{"activation": "squared_relu", "norm": "rmsnorm", "init_std_down": 0.00532, "final_lr_fraction": 0.0}
Each number is 128 + 32 x the weight over its row's rms, rounded and kept within 0 to 255. Layers, rows and columns count from 0. Numbers have three digits each. The size before them is the row's rms in percent of the matrix's.

# q: layer 5 attention query, 160x160, rms 0.0726, rows 0-95, columns 0-31
# k: layer 5 attention key, 160x160, rms 0.0741, rows 0-95, columns 0-31
# v: layer 5 attention value, 160x160, rms 0.0722, rows 0-83, columns 0-31
# o: layer 5 attention output (transposed), 160x160, rms 0.102, rows 0-83, columns 0-31
q0 092:163097083120126115117139126124068081103122141168084115140136107164120160130207135098165127082109
k0 081:142091130149138150166148151122181131159154112110084174145077109197132183173063156160129198165128
q1 075:156145172107137135094186085171134145150058168168111116112110134108078118103090144139133164116097
k1 085:104115121170237120133080125141103133106121093167153130090110089158128179091044108157132141147184
q2 101:143173102103071117133138146167147118167150162164091109122179122127212120151107125120106125167157
k2 080:134123112198154159156153103111172180135064036126098143183124178141148145146158082159200189160095
q3 095:133068122146123140121118153158057066095124177152095123142162087131128184140098129121137099121175
k3 100:147159209111161172132091173083129151148153121110095123072125103148105160099142115122092101191153
q4 095:098136150109180106121130115152207210110092041134144149155117097142104156092142143138105176121107
k4 107:146059111155079130111120102143071103110130168110117118143150153149138099120092163139145140139151
q5 116:097185154120123126167148096090192197173148125100152113099188116092141160141163113162130158140163
k5 103:140113094151112112129123130219180163151130104134142135122109130114090143141132124189179121095093
q6 103:057146152151097130190183039151167121153099140102175137147138061113136145066162143177115221157131
k6 112:178162098162140107090139166176161183199104082107089178101109074133118074147182111167155104144103
q7 106:119183104119078103188140084057141117128144170153127140112198061146121177139108085159150161149118
k7 094:100199155122074151155158094088196080134179151154127174097089093113061114183139091122080162118100
q8 132:086113124118119160042070109095121188138069150122111128140096173111140089155082113138148117109132
k8 123:199068078149123138107088131197098127091107121122115093144138124124177138084097181114090052101113
q9 092:131143164113133109083158079181222251167125093091154146075115087051096085089136093108132089193136
k9 087:164109178161117096071116143177151179185089015094122139130128151155126085111139086143146114142066
q10 149:176141137092098084171085141067201200131085146139155141105181111139155115117115067160099145169135
k10 092:075144108105159165186140078166137130070194117120185096158132112150147211167099105143131103135070
q11 113:103099117112153154046078135132083135152128127125098120158099186112069145147134106116159130099137
k11 140:176087178145139093000059169165099157163096102115101098128165147105150131054141135134101121137179
q12 106:093122123125206125142160131144140129183142109132142174139115144112075120156098113132143174138115
k12 098:060102139148165151107151146171125140114140109091152092101142110102134122104063136136107128127111
q13 097:123122166143119108179121149078118073102083157131149123124135164208134205149149106191161170101143
k13 114:102137110125090194157080115091087080133151153167119119109133110114129148121094122123175142163130
q14 093:133156166203089132079092082118116172111144100116070141102120123183143064172129111104165073068139
k14 092:148083112130114134147097143165125174117122122138071134170094127144137102117126124155126117093132
q15 099:175138119099050098095121094116208199108096108150150106101154125151118118085120093117173076128107
k15 095:171160183103193126137148161182171151157097074178150140102184102047135110069216176172111128155163
q16 096:131083125117105145156104177108127121150090134145162161148106121054098105151054165169098110099140
k16 094:129129138137111114127172143108131120146123099073142082070159070114160111129148225082084156107119
q17 099:121060117170121137099170158134094068135150146160124121096155174197151158139096171104169138160141
k17 100:128096092089137098196111206141110145119114162127144161099142142173117136159116113202186111165161
q18 100:110086125143134115132098131132111148147111050117123113138100168121189093127102126162134134139111
k18 098:163152117137125042169218100129154120161094090079121130103092169122156158110150151096146117095115
q19 104:106082139188170159135142147112103119101121111085128100116109171174139148159094147136165175099106
k19 099:155099108148104096199164164133110109137143117151051149119108145171155127139123152145163093148089
q20 097:123030107069114107155122185120126064150105151139135097155127137126129182097053177154114135138088
k20 097:077168054128130129148168158126117107140113196079153122111137101160144141156186157109134167117135
q21 097:148114132100091112138129120117111050136136174118118158103126159114134146064165139136121081165127
k21 092:102139147061158172102096103182120150109136158091149139104109126131068119150134128114106133120172
q22 092:120162107100131153151102123098162172164094154133182114166129122149087167135126075167153141131118
k22 096:133152172129144162104125101141117140145126092138212088079201091101140143058123156089112153128150
q23 089:090102087072183139138109160139127113182155122143204123170110105068114112127100151137095149162108
k23 087:093114135155203124095173077139129130131102087063211095124111154148104190089061134101124154090127
q24 094:093130158137138140129100155094108162138108115122134104147107126131147121159148053175143148099125
k24 093:110125089163076138140123114160127129151147103170102086123127089114135137124150138140151154085081
q25 095:088156176120090140086130113147104171108160085143095114126126109192156091153124080089133144072142
k25 093:102106133127115158099039177143127130116105129123058165148066118104131083096124088119095119133149
q26 093:136044100137140147143139170128141100135099135131130132151142170142125154140058118176145142107113
k26 089:165160107139142094165153187087116135149126147119154087074191104159193123096184196142131132109104
q27 094:191085110132070137093187126135162172095132118142050107053133167190159123124109147123150093129137
k27 094:212141133072162073140086220180150159145110125135073100109171126154166104146190141174145084139150
q28 098:146194126184147127128143126148137139128156113185135137086130163157115140108162133125131133159139
k28 103:112070170110167149112094121153113132125172092154136116098163185131095161140048121166140123142212
q29 101:084159173169124162109082143126077174120110108096112125157132120144138087185127098105126155127114
k29 099:074080124230094134122102081068108145155150087177114156161132136148100113141076124120162141112103
q30 103:129135073141116139099092089096195246110115064151140104136146105103111081145100098123150141122136
k30 105:141129169171171069145137110125146153125110030117084106211139139104112171072115095103145101124090
q31 096:128152131164169128120130099118199205098129117137116169093171114171082165149103125052135192130125
k31 100:118072206116129164078110165121118145100161113203077116163151159130146105117071124170147137167130
v0 099:131146075107104167162178125128124140156126115155145187147145167083159136179094153172124193114118
o0 100:099079164154140157119159124145118157079095094151115070152179163132143165152183094104153174128084
v1 103:174124106076085149136165144123154105149162156164104112124211166174101112161136151118122110108151
o1 102:145154114114094145133081127101157116103152113129159110201129075090095122170105074147173100100109
v2 091:133087078137175113128120098163204145121145148143058164094177087124131115210102090123061122157101
o2 090:130116195126088122168105165152103153190153097100145136125113115081063123119160085102196135082109
v3 083:131109098149108133142084159060064158067137178101131079143109171132187185145135123181108147031127
o3 094:130172126196129130074168092203143226105146036182150176128159085146167046111112113174167147139089
v4 093:096126024100178185108149112116107114099149161148158123185099205140149057175144111087169127114145
o4 089:138161174147063136149151104130166204138142094166107115116137087091139088174092141178194135058133
v5 092:164140185123154119153094127037101080123143111133136129131168145158099126219163121110073159049135
o5 096:141079186142098158145119102161143222130143149114140180183170139150169112123128106128151161179112
v6 102:125108101180127097120104101136124114155075112087141141129095130167139148112142087075166127074115
o6 098:130134137157165089177171152137042135078132147158109106143145159152106153085219125165083178140144
v7 087:162103149138114118118151122201203197137150097112151175103174083126085118025111105093122127222130
o7 091:135159122073156086143099197082130020155144137099093111091058145152085135122119136117083081110134
v8 084:088127139151181117134113134149171173153145138129108197123145113144028141108116036096172146241084
o8 090:138096131102094149187110149085112059192156146074104116135051144124108138171141129102155134031175
v9 092:158111070156178109120114142164156122112187133188135130122154099129204090140076160099062066069101
o9 087:057150182139160140105142121118077151158160110149116142124134103081074157118149137109177180129107
v10 099:126125128059074151146138131100168136146149120122146106098128119077167141204119162115150141134131
o10 100:151187140119198170114163091163176186138112150091156099070185117103138109116125130087077050140127
v11 102:189148152106122075126088165129150171080122169097134077131115127128196094085118117123089128066108
o11 109:078126085126159115101127118125133113079180115111151174131105054116131105114078152143152111115129
v12 102:097147134089101096151137177147117083131102106106080131221144107008171092170136145115110142154084
o12 098:126060145088120114127140071163105149092123177142101056089118161086173156134140138118139114118126
v13 110:138142120083103164140170146077109136134102133166148145202150166087137162145192162137188196137172
o13 100:151107099137110129066151091153169123097087140140129085180134140127172156166153127134134134151135
v14 092:123164064102112145096155127137099067105087112141130108133074126154129102115153192093168151042134
o14 093:164187150155135053170152134137109165070129116188121130111182098108117098104078164189105109150135
v15 104:160143110144110122116153117166150176139158164183128173090185113188080063087143126123114107178179
o15 102:076121114132127068121066212092123039156128100119167151158070120091080150154097112146078126171116
v16 089:137113117155192156112126068131128119117143122185132085123160154139172136166095132112105092013116
o16 091:109137201163092162107154150156099206122192090168149165127148104124144090134116079153176161119080
v17 090:070138094166142136123118121092108141177143114159119160094161113202096097134134091100202174160123
o17 098:134101144159133133195120141114076104124127167085147106112118188110140141166152119107162158117140
v18 115:068148053098174143128110068163107105146184142093114167122073100114115132096200090148109151093125
o18 104:173155208120095088157102151093090159119076129160100100106142177179181114123120163077155104106111
v19 100:086101033170183131127114065185142138116137137101126131178081134114164112137168026106170141053138
o19 093:208161166153101065153142130112074176127107089171098084121175114124088123133155156117177128085094
v20 094:067162187111107193129081089089095116156109134092166094172107193085169148078177122151123158072094
o20 095:149134126119122104118182120119147169026124117164103108142111124167255069152106135177162112111165
v21 092:133103051104210146130128125150146092110178142162108130140125150104160106162138134131106063086136
o21 086:127172227132065122135119112141155212147130064150116156123173092115140080156077087113184124093083
v22 115:157124125148124128117135131085091136115097157126125158088156130109131140149117154142019114046144
o22 114:115123127149094122135088146162155154140133078109171179217142140132147128123140090129215144178083
v23 093:110173160101059164114141116145100129133180142097135110099095134212066097109212092144172178163109
o23 083:150116075157103143199075149046140106101120098104145135124115094155163088131066221156154097106142
v24 087:181149146126111141124110111084096105093105111088097061128157106219141175112183135130122101054103
o24 091:115139113132139084075134167140107165081127119164128128119125147146139099077108157144064107237141
v25 093:122163166144084164154166167108090077142117057111143122186149128067140124132125210124128141149104
o25 093:111115102079177097087148051140135109075105192169074072110116131107152153121122166128111129141171
v26 090:178183175144120149121154210122090151110128105111137083135091093133162095135086162174085126155146
o26 086:078113061134167184085090076129158082109101132097131134092162127110106123127091170119130124131110
v27 085:167133125128057128137107133086100084113075096097162075199115157077215161142104191135124198038107
o27 086:124119116145160105081195086179131188036133105193122117129180129149178102081162113181133143152104
v28 096:144117195120073089142128176096123171115132155069106101082151081144106180111128115218085146196091
o28 092:094134045119145176112097140128144057145152120072155152128097136160127104089132129086099093123133
v29 099:124112119110143130140097162104138118087139168068114141117103098164118130192139086102058114125150
o29 097:125138108112085156158083079132187189224162103087095149143154106123082100142090107115171132073110
v30 105:107140053127199187141167067125141123117135147154152118149137156113128179156163099127110134098127
o30 103:156167147133076178126100112122142181199066095178119072128135089105066091155079104112174140055084
v31 101:113138187116120103120092199100114193106078148151130130127115126110122220088131109150085136152154
o31 095:161129062127101162087125115130189102166153128065129179169082098178156113104156112151146140110137
q32 088:114123148130043204146130161133077074103093159177177161114122133113116157110072146169051117128140
k32 089:199142083115129119134117083047154128103154131173098104071136122116168167125153175103133175103147
q33 077:125141137124163114093059090037133131117099157144162174086042136071128163102132105102159135117163
k33 059:132130122179107115127137142118141121162107147189106106146130078130054092150183112208122125130111
q34 088:132128116163144132088068190103152159117073089103152130144158148145148138140068140136170100070127
k34 088:149119130091090124136138053088061101120156177086160108136129158120155188100178081103120109098118
q35 094:168080100206202180137114129172135178115102121142079154115103084122254156100155081183162153129082
k35 075:115136164026054143139216066153141123154102129127124145129154153177100088124099112084128127177125
q36 100:091169126094109049106170088113181138122123151116141126144163104179130102202083136101125146122139
k36 096:162091134142068120151123103152124139116122132095141129112145122123109201103175056121131141112167
q37 083:128094142117108112089094165130120152133108160171141141202099153176107123071112121129152080216167
k37 087:095127113115116092149183083106115099128146119093134136062149125133109116127180140087096119158149
q38 085:164101107166189082066094198084154094131131104165106125163158130102095159125128106090180141133120
k38 096:127116155124114154124200201137132179153146112155094114114161132172114123099065160151130103195164
q39 098:129127140136170134140105113155089144133130133145141184168024110088149075108185118124126086115160
k39 081:128120131156168079068095209136148147122165155150099069116139121094112092101081152129207099139067
q40 082:172073081164179156077080188069148069134132107137114099120160164071096193110136133146132159142157
k40 079:144056102139149157059116229142148188101143163150122146130131116164063105159054157183146154155134
q41 091:089110077108178118103107115074089125123095104154093148192064128115102071146172098116152157090164
k41 095:167110127172158068068063207092163122117126106090107089126169130102105110064126154135187152147085
q42 108:092159165105070129186138098141127101152140155097191106116196155172164174108081144155075145162105
k42 103:087167123059084210215224073124088068118142179154171157103098126154118139190144137139091116125191
q43 114:105077111112168107057079157054117106151117081149114098172193158134133113154115134131139223164146
k43 105:148109139182174120096105193146155161104164149154140098102140125142106137134145123123154174146130
q44 120:161045118131157144126118155133148174110105043116089105148157136121107176136217147136162200120132
k44 095:140126098143155054026081174171162198107126132092127100148181129120140153092164149126119136133100
q45 094:046155124055078211108139107151121101152134101125109074124105126110145145180160120099118129080157
k45 105:094126116183120107130151115103123160141114095088141080114151127122154123050142109120147104119072
q46 093:157010128178117102083086122134140153152107028140073119121156136128130133173128127170154177127123
k46 094:170118131178126054071062157128150226123155157081141109080180188113180172066152117142141143104101
q47 108:062128127064097219112170106188124140099109075162133088130108118097160139139128128110129098088131
k47 092:142124144174129131129183095114114142155113077156147119093154140125137101095105103141164076141077
q48 095:066069104084161238116142150162163140177103081141097082129189104109158161112168175136092169179115
k48 099:104110135151191139192132164204104145151124119081163094130171109133182125089143160100080164163103
q49 122:094160134085124180121091145097122179122129081143110095125167083068151098108172100181126158152071
k49 112:166089110158164114175117160111101139179144099164208106122143118131147086109125142146157084150115
q50 117:133108090125056175083171063170074074077085124131082105112144107134145130096144115129144137099184
k50 116:124095183158132138123197099144127108097117130134048127097107084159171156106116135145132089120133
q51 108:104122090115097108100126079149159149208095135122115182097206128106128166077140058097136156169141
k51 106:189043125089138090174146153171164129175152116146114171049152123175149180130107147125061143117175
q52 117:174147130128051183129114084126113132090176106161068141072109108168115131112130124194159104153114
k52 110:128110125179079087142106128076148146110167171091036126102127131135164120140126109150172043158094
q53 106:126118120118143100147174153097135073138122191114153136172135058072061114113134092103131120091179
k53 099:156107123092163156115153093199173099072090082189126131177131067130088149149135147146114177123169
q54 101:149054156141116106085086147137118189085043044142089098176118161125167114142097156144151144087106
k54 100:159118151159135070105119129100128150161099111135133120139141149132175124072079106145163103109095
q55 115:132133106087034080122143153093125142144134086147122146134135136181054160103120078131184160148130
k55 111:155091124097143086125106170150178175138134111076101157102125152124099154072101160146074101120118
q56 103:183129125157099109158151103110087074077160159116100112098090112142123099136166186167162044102157
k56 099:098157126154094166079132100112096102070109150105032097169096088140121095188163157162160080146127
q57 104:076110100119102191118164093200136117135116100185098091121091116101168183148118204106166122076161
k57 098:104112116188125134107171118158101138128098115128091127067138108125169140083090154129152069136089
q58 100:183172150103170108132114200100107131069148121062207110132135139191120087118095126136114071115110
k58 098:078198120104118152138080133123121099106081088114176153219083076127090072130127120143115140148101
q59 102:097064138134097125108142127089116143113117087148123066164187111105076095153059090132110176130096
k59 097:154141143182177056117094148091168174122157124160187078148177140116155119068108102122149134126082
q60 106:139137083142082141140102135123155158152184138108144121138187066128054137097099108153166202086139
k60 106:083102110124133099067095143145131144118116122112130132130161084148085168084067179104120127133131
q61 116:114135094139072105167164118130137149130148146147111138080129070065102152146149117171138183118120
k61 116:175119063115094080143145150102158121113169140166110096115142119103092142161163133123127110094121
q62 094:101161124095170159151143156149140116137150206126221143152127152130096114139176117056114066110128
k62 089:084162115052103172149179125152128054115124124151202142164104096120060109175132126098135177145127
q63 106:152161098089124121162208170098119106091115150133166145111100116134080156159181145087193095102146
k63 105:105134085061109172116144158164122100124055103136085153141128126141052122183153164111108107141146
v32 091:113145132071123134120172111125156177118111066125180189154198145183103150108159116104099148117124
o32 095:148113137105144106138120150151116187123091097138072111127093111113150112177119181151195094068076
v33 109:085177054130142162130153099106138099114146073117154107188114094122074137083143126132130130094102
o33 110:092185124093121094172122125122076139157055178164087107098128120132080106141085109098187093151167
v34 103:072117070091158109114163117116173123148152087074119112131151111219064135113108134184139101167134
o34 109:105137188132109120197084151120096115132100154132127167126121131115102096169076158147168131113080
v35 095:110098138145162128127091136169111127134165154090162091152142159097172085116105161187110131131178
o35 093:105139136078126082112141087144135158132125104134079151151137135090102166138125079084143151122091
v36 088:153115161125154143117134185116100115113109172196150102131140142136150077140106142139178087159132
o36 092:091126148155115119091135115236110210145149105127115065133106158041120172145141098140106137072158
v37 094:143124047108158175128147041109173143097122135122148066146130178095137152147145127180100071107165
o37 095:127134117140109101104160185154112145134114112121119133108137100197128088095081142128124114157157
v38 108:097103114152073137117148121111144118131158124074088084110122099140144149112068143208116123133175
o38 105:129216180095130111094115115168122125131094142122120103115157170096078152049100124083097088141096
v39 094:105118080146110145123118069152103120105115129086142129157078177084119143089089140145121137107228
o39 097:107119123100111100163154099122156116155124063125113175127177125171127107157172115089104113189107
v40 105:164156158149143133118098106192097132129083101126118174168121132112141068067167162146133133113097
o40 107:029139094106086104155137082138112101136144096135081117090145161094120142156130057126141113127092
v41 085:210149164077105087153102154107166149138084098114114170107171132157066132085122141151077142101140
o41 087:092057102155136129127141128159115097112140132144111136194112138120176090161121183106131117130106
v42 100:045165118170110124139145095136100116155163102071132097134176129119181166162133151139146072165064
o42 100:079119098130160109099104122132098083134090181153183155143155138180045131135059107107132141161157
v43 094:124092143116161166096159083114162115096094110085127132135072150160162160134066102196147099132196
o43 100:166144153132116092135141147153087166137145094090118094123144149147134141093146137121188092072076
v44 091:108119077126135123119130163090140140137071210158122214139094113178121081067144123113148099151094
o44 094:070069165125104119191107141171098067191157068085111086129128141103126148134173141125072146136161
v45 101:080134146097109154123116121081139124111067124088085127135131108135078106104114142160109164113085
o45 103:149128106174105087117117165135101098141155149105107108157166113181118155068098132114084134114166
v46 094:136152157124149136128136143105177147150150117158143147126124095085112104130114094133158146218142
o46 094:128149150154151115120117140193069148109111152150190117094066164070127103128135087118148094084107
v47 092:159162137101094130155122146087117106127154066164101064110187094121093158089172070105128047097116
o47 094:120155108132113118167164109127122120126051213171141101154080119131130124098032185154117152117160
v48 097:173132091126118135112150125167103135081144155128163082144040144107185137138142141111167103075158
o48 105:107159137108171163090177118163158184161138125134143104079149137105119147140169086100147093137131
v49 087:122176107121116125132136130097127099163117097175115154154100143128103070169151145115152084100166
o49 089:059106078095099161168116101115110090134087144116142099056097139135140101157064133126099118186161
v50 090:214126186139133124124138144109201195102109102117134131104195103128103154096104106139162133094111
o50 093:130098134156181117099124112201091100098138151112151103168152145126147097124169135127094110163083
v51 102:125081108123110132115123072152098124110101155166118143126130143150169097146108181098119128102178
o51 104:154131174165103096100115153138187166086187028113127103119114166122187155126154129203130163082116
v52 085:144099164153149103122113131153114127158160158180136130100113176111169100127063165134144152151177
o52 086:142149149151137147104157088102169113061141098119086155128126165113215161104163119159095158135099
v53 092:111130137156147118125133189122123084142189124156158084102112100149185115131118134105149082125207
o53 091:138123154088117123195148078092143155089074147108135143116121124076096163167119131136183168112108
v54 100:128129132147090120120118109128066098130063132157109189109110114179132127122131157107154114080111
o54 097:089088113181083122163138110110152115094201089117108120095137150135162168158140164173138142156146
v55 092:046149154104120126147131147091117147109131152154132168146175155093124067114114038145148098217119
o55 099:138109133120132115128151125189108130143124126096090070148119143103105101095128115108060151112127
v56 094:128137096088116141099193118093166131084119092146121062131156113107117125163117137100061097127111
o56 104:148148150160127116084122155146110183103069097116103053159168113160171130099055173097115085124104
v57 082:155146111142115138115196145154131184130149105147127046108165125172164132185092145082161065104154
o57 092:120145152125151155075105111119155128067135110110171124136140124109152096177133124172145170166079
v58 085:089129127133204150099129139104147144182129149142138200132129131089097044103039142162146174208146
o58 089:134147144083098089159091133120113115112148106084077161095119106119102207152169105131118186102165
v59 110:024114088161166145108131143140116117147154172191127090133146090109139092177092177183139127180153
o59 102:121184165101113099141133118114116180110133114145108164119138106096057155156120111110177165123141
v60 105:105109142177158154118135154179094171166117170131143143113135115113157148182082119161143157190145
o60 105:131196180135140148046141133153135184094180087150125169075119115072082181147189154101170115095139
v61 105:176160118119141131140157149123123121139116100154146137126085123174124044090127103112147146070141
o61 104:101118083079135139135133098155143124140133169132147111094135153084103160178152078116128136151105
v62 101:210105137128173123134126128152137128124049098155158158109098139116077147127118093110097153117041
o62 104:167129115137137119075106186112142161135166107144124100149144093209168123161152115134141110061144
v63 091:166111125132172151111099120198100107075140123075105037125072147080166211116122186131105137105145
o63 098:155223148117118111051146130129165217123148147129173129116157128137148116098129042097160072103086
q64 101:187147152133185100105077103135166200123180171135158136130152093189079150072129148137089106146137
k64 090:101098074126124130139132081117093121171104107103092163111176126133114104119148154079128066128186
q65 089:108122155088189135128113144160155100096172138126170098128104113133126105121147151077046117142142
k65 091:127127032209140162066103047173123184131123140126131124105169106147090093147148143146157113103130
q66 098:155138127120197144188098130110162101107172159117148126139088129123112146104151147114065144103153
k66 085:124109133182146166092108109148127090074150121193130084114134138141158120167156158215173146121082
q67 093:063138108055076165174176209090126092166108120107125113129099145130133119162107066083163157106107
k67 091:122147174090091155160197105145127091049194113148176068105084109082166169136139127149116126140083
q68 084:145102096210102129097125070170164138067160157145166143121123080110118166083150180174107098133156
k68 081:132090111132118036080042143131133124193123127130084167123142136122102111145111143164147121111129
q69 092:144146099103179164196146106087190135112184142110160143131128127095108142109075127093096149108135
k69 101:129142154146090174125187125171134068061154150177158119124095144163140150173160091137113138101088
q70 107:109112126112094115080128125210132154119108119151141114134127111148170123136185160133130102179116
k70 105:148097141125142076067038145103156183193140123094051161127148117121084162080123136149155125155147
q71 098:103151083124104112143071078118150128079169161130158156165171061174120159107123154172077128166132
k71 095:088111138098206129076115166165104051126101117122106163154137128132124108190186146082111107129117
q72 094:189116152114075162084131141121053103101158123200069073121109170141103123168114148124185079096094
k72 125:153096115160123067108096123127138160174082086161143129111109118086099122104094157117138119111184
q73 114:117095077177105085090137136125178192130107099122136135117149036160154103134157155151153073175098
k73 077:154106136117167092027068137123172172184123133046082129146130137129082111100127126120149110130078
q74 091:106159124097126114150120094180148122129126142102179203104168103151134164090166109141096188191072
k74 142:115137126152118190212199120136102079071178157147169107137147126169171141163143117126109147111103
q75 120:120188167107102143184150147118149086108148184128134129114124160139091133100062110127126170100113
k75 075:149126102167106184241157098153060041077155157161189098128108107148141152194124138124110155093118
q76 085:133105079095167169120157128122052108158148090099113123177239169103162087144132127183109155119115
k76 198:150078099148149071050088109104114184158110088116095131159126141124089102102140121131138095132166
q77 121:157071116158130100049100138103119133140101091149067102169093130140097108180152140138164077100149
k77 069:123149161096127090064120138116158189194087109091143157086147149104087124044103138092129107186127
q78 103:142170096133186089082174060253141178103145110159160130095121111172096087099156153077097118146136
k78 107:099112112158125132190155139145111185134184210121130100127116140110163142139129106134136123149121
q79 108:161106129126173110134196176090140148128153193135118118149151147163070117179097075035131113110166
k79 108:138159154108124100180127127162123090128135103135175172076124150118183128136112125158114173155144
q80 115:158069121141154150149085111077176163115115162064121056086122149116130133114090083104141120142114
k80 115:073165126135094117105175129117104120107100141088111179159095128121117078125109086113095136082130
q81 097:172118094073105072155039173067169154140138133110133169166127126177110123098144086070121089176104
k81 096:134130171108135182177179136137097108096134127152131095125126199100124175120133132157107158161120
q82 101:150092092085096113125075108176131151104139075146150111110162178174105124109166148136135146158109
k82 102:096134142128063186168148117123089135122133122108182115124111117064128143075134121181163108124119
q83 102:109175138144160149106100117141069076097120086098154096110123133119139140141216142169152201154086
k83 096:181148144123139127156139137071117132163156133140071124145143135070111170083078114154093112186166
q84 095:119126116145088082157155138129160133083176162130055143138180085145129183091172134109163153176066
k84 096:141149108148173126121151126206129119138171123194103107135127134119127128136140171099078133103137
q85 096:155137072123161185138138136070090120148087135106162094203085144092143125141144089100194133063091
k85 094:143187174124080103127106096069145092129159172137099176091114147144119141100116158105141115134115
q86 099:088133121097111172088139088166055098138137095100163079095096102137144080142184149164113117129164
k86 098:121090174123128120121057112121108136114077147100199154124123179124149077099089083104125132133109
q87 108:118156105142215113151127117077102130136137086123121140119110111052182132099169147108118112121169
k87 106:191114134126106161163111087089117158134181224156135133125165170231126099117118102175207151164123
q88 104:142187150073120183142146091118069044107125117115147153135124141151177130150224074155141108124147
k88 100:147133096063132062151135142166155090150078086166116164146131154164085143111119176151096122147140
q89 104:129116108186094161117148107097165142140089124128140110190127132118140111189076128113210170108105
k89 104:163132170158143121096129190116120115109080130097102149140096145175103131110125128110131118112106
q90 109:078164132080080177115138069198129115111172091174190157138148163119120132163152138154110160097161
k90 105:150045098137106104122088122156117123129104105125134091093125125059165118104107105143113159100149
q91 111:161131133163090197138172093116129126136122085141044099102099109127094154079104148174136100074136
k91 108:094137151114096129162100184057144158153158152095152102106112110124172113133075137142176080182109
q92 102:138099227138103193090157098173085164125135089136083071063137095192099114141113122078085069119151
k92 105:137066123132152066144076220108141111150047143087167124142087134118152089122093088116184071106103
q93 106:148144100121047144165139177035158081111114126112121109174174142131133122162130107122170159094050
k93 097:142187102147162079105096143121131072131117112117113144128149102107113172098109128141066139151106
q94 106:175136132106116026110165173136161112124177193186093123129118158174076143084075133131117047132136
k94 100:135129121104143169171195183143160145152169061141198107136141086086132179185119184115113143137111
q95 104:085155139120113166134132045177112133141103089063140186153152152127127158100118117153101194151144
k95 103:098106137136124115092178119093137124096093139132098088112161145152173124113172103082130054142168
v64 102:130110122117141152133156095071090092147118141119119147156170195129114176123113197099114154157111
o64 106:092134125115158121147157122084167117144104104088139165171107104099104150242065069135132100100132
v65 102:094097179109137119131135151147170092121120099166108191164107149064098094194135162115107151175122
o65 106:131107145171087152198146111119150123152138115153157159096150056124116129220094113101160155121162
v66 113:092130095181180160131112170143149165129094125125145158109079032178111099087092133096099144096102
o66 108:142111149166130121140148142098070168155134104107110117075121115150078127119115150108144133105095
v67 118:092199127175059147143158161125108111159096120199107152092058103099140072116115138141120166134134
o67 116:117123087144150153139115106068097112092104170168160218148093062083104087184092128155128164140147
v68 086:135143160074117115120094148158140184115147116148125134119147093135151152099143092150161137148144
o68 093:111170102100131143137105094171109142111090120122145142122116175147170129010204148149180140188110
v69 102:179155118125104072161101176047212170142142105139139140199103154143122119145141104177144152132164
o69 105:140090098103115080180173127082172142064194146117096144168130059167144161126141149165096141143127
v70 106:112114143129124132117094173134146181073104083136092083086177079087136119180065133165105139158130
o70 112:144128168162111090108145171161130180124137081151122114089149102135126125022155127115108126145188
v71 090:132141190057134070147103197078152191121134159105117135151165134130128143142095099080132138205158
o71 095:145090110097128051174200152114163125115121119089179159211144091121146155078147121120129120170149
v72 114:078101109117091094133093123090132167116144143106147109118074125133194160143067095119120115089126
o72 119:115151141136100138161166127129159170077133134095158162136135160147212190082118148148102130113135
v73 085:096103073216185137140117102113083087123111097091144117135094135114139120115130140114144145107097
o73 090:112175140159151128104107156118123147176102110108111085096140129110082120212089125081109123065118
v74 120:126079115103214132114141094141162122099132188155112152161116101138119122147196106054169152205199
o74 125:178141170102109098146158123141130110091074186128174065083104114167122092121156125053173169117179
v75 102:111097093178139198089155063120085115101141079059127147069121132187114109103158159128119143150081
o75 104:160160197184089168096103178114122168173125115107100127045162124194166068085136107169158130133108
v76 100:164085113099129107132117099093141122149170128133097099160171200095147211139147089076198184119112
o76 098:125113121115104076138150166125175122091140166147136051163144143145131169132140089108120140085175
v77 111:132114128088102119163110127083150127144104103137113172184146133126101163096053075122188131086142
o77 113:058107059108142110170144098112107125125134111123112151226149083153132194166132145132160125078132
v78 104:145148133168122118119118138112108128167134142112165139163119170169123113094185116144167107106094
o78 103:119121097102135124132127106151149128124121153116155156134124156142116115103144122171095148166097
v79 116:117145144117101091102095139170125135137151161089130101130085141065140134126173114148086152144126
o79 112:162144172150117156186086095115162082160159160119131160139120142075105111131133100136162108171114
v80 129:078157124114150138147123084066134099117108167116104128108106108124105087126104112131255070140118
o80 127:097117079158109106144153146140120166137097187092143153145164114158173095112116215144159141118147
v81 109:148154091140044108152136107120173150135145120219105077084094171100130154171135128198205157075139
o81 110:156082095150108121087142167161166154096154205193140091125122143106108119126141126146113149117182
v82 091:141083136132130143103162137175109154099131070124123184108190147197106108103137154115128166151097
o82 100:090171174114139116151107129142095130159139067160158186069148119171143074075139102158142161170094
v83 115:128128200055152111154108188078158153155154144113149122115172183107132204113141117106154171173086
o83 109:114123092114153123155146134101147130156134095092136129163192150128157164178119140146151129135125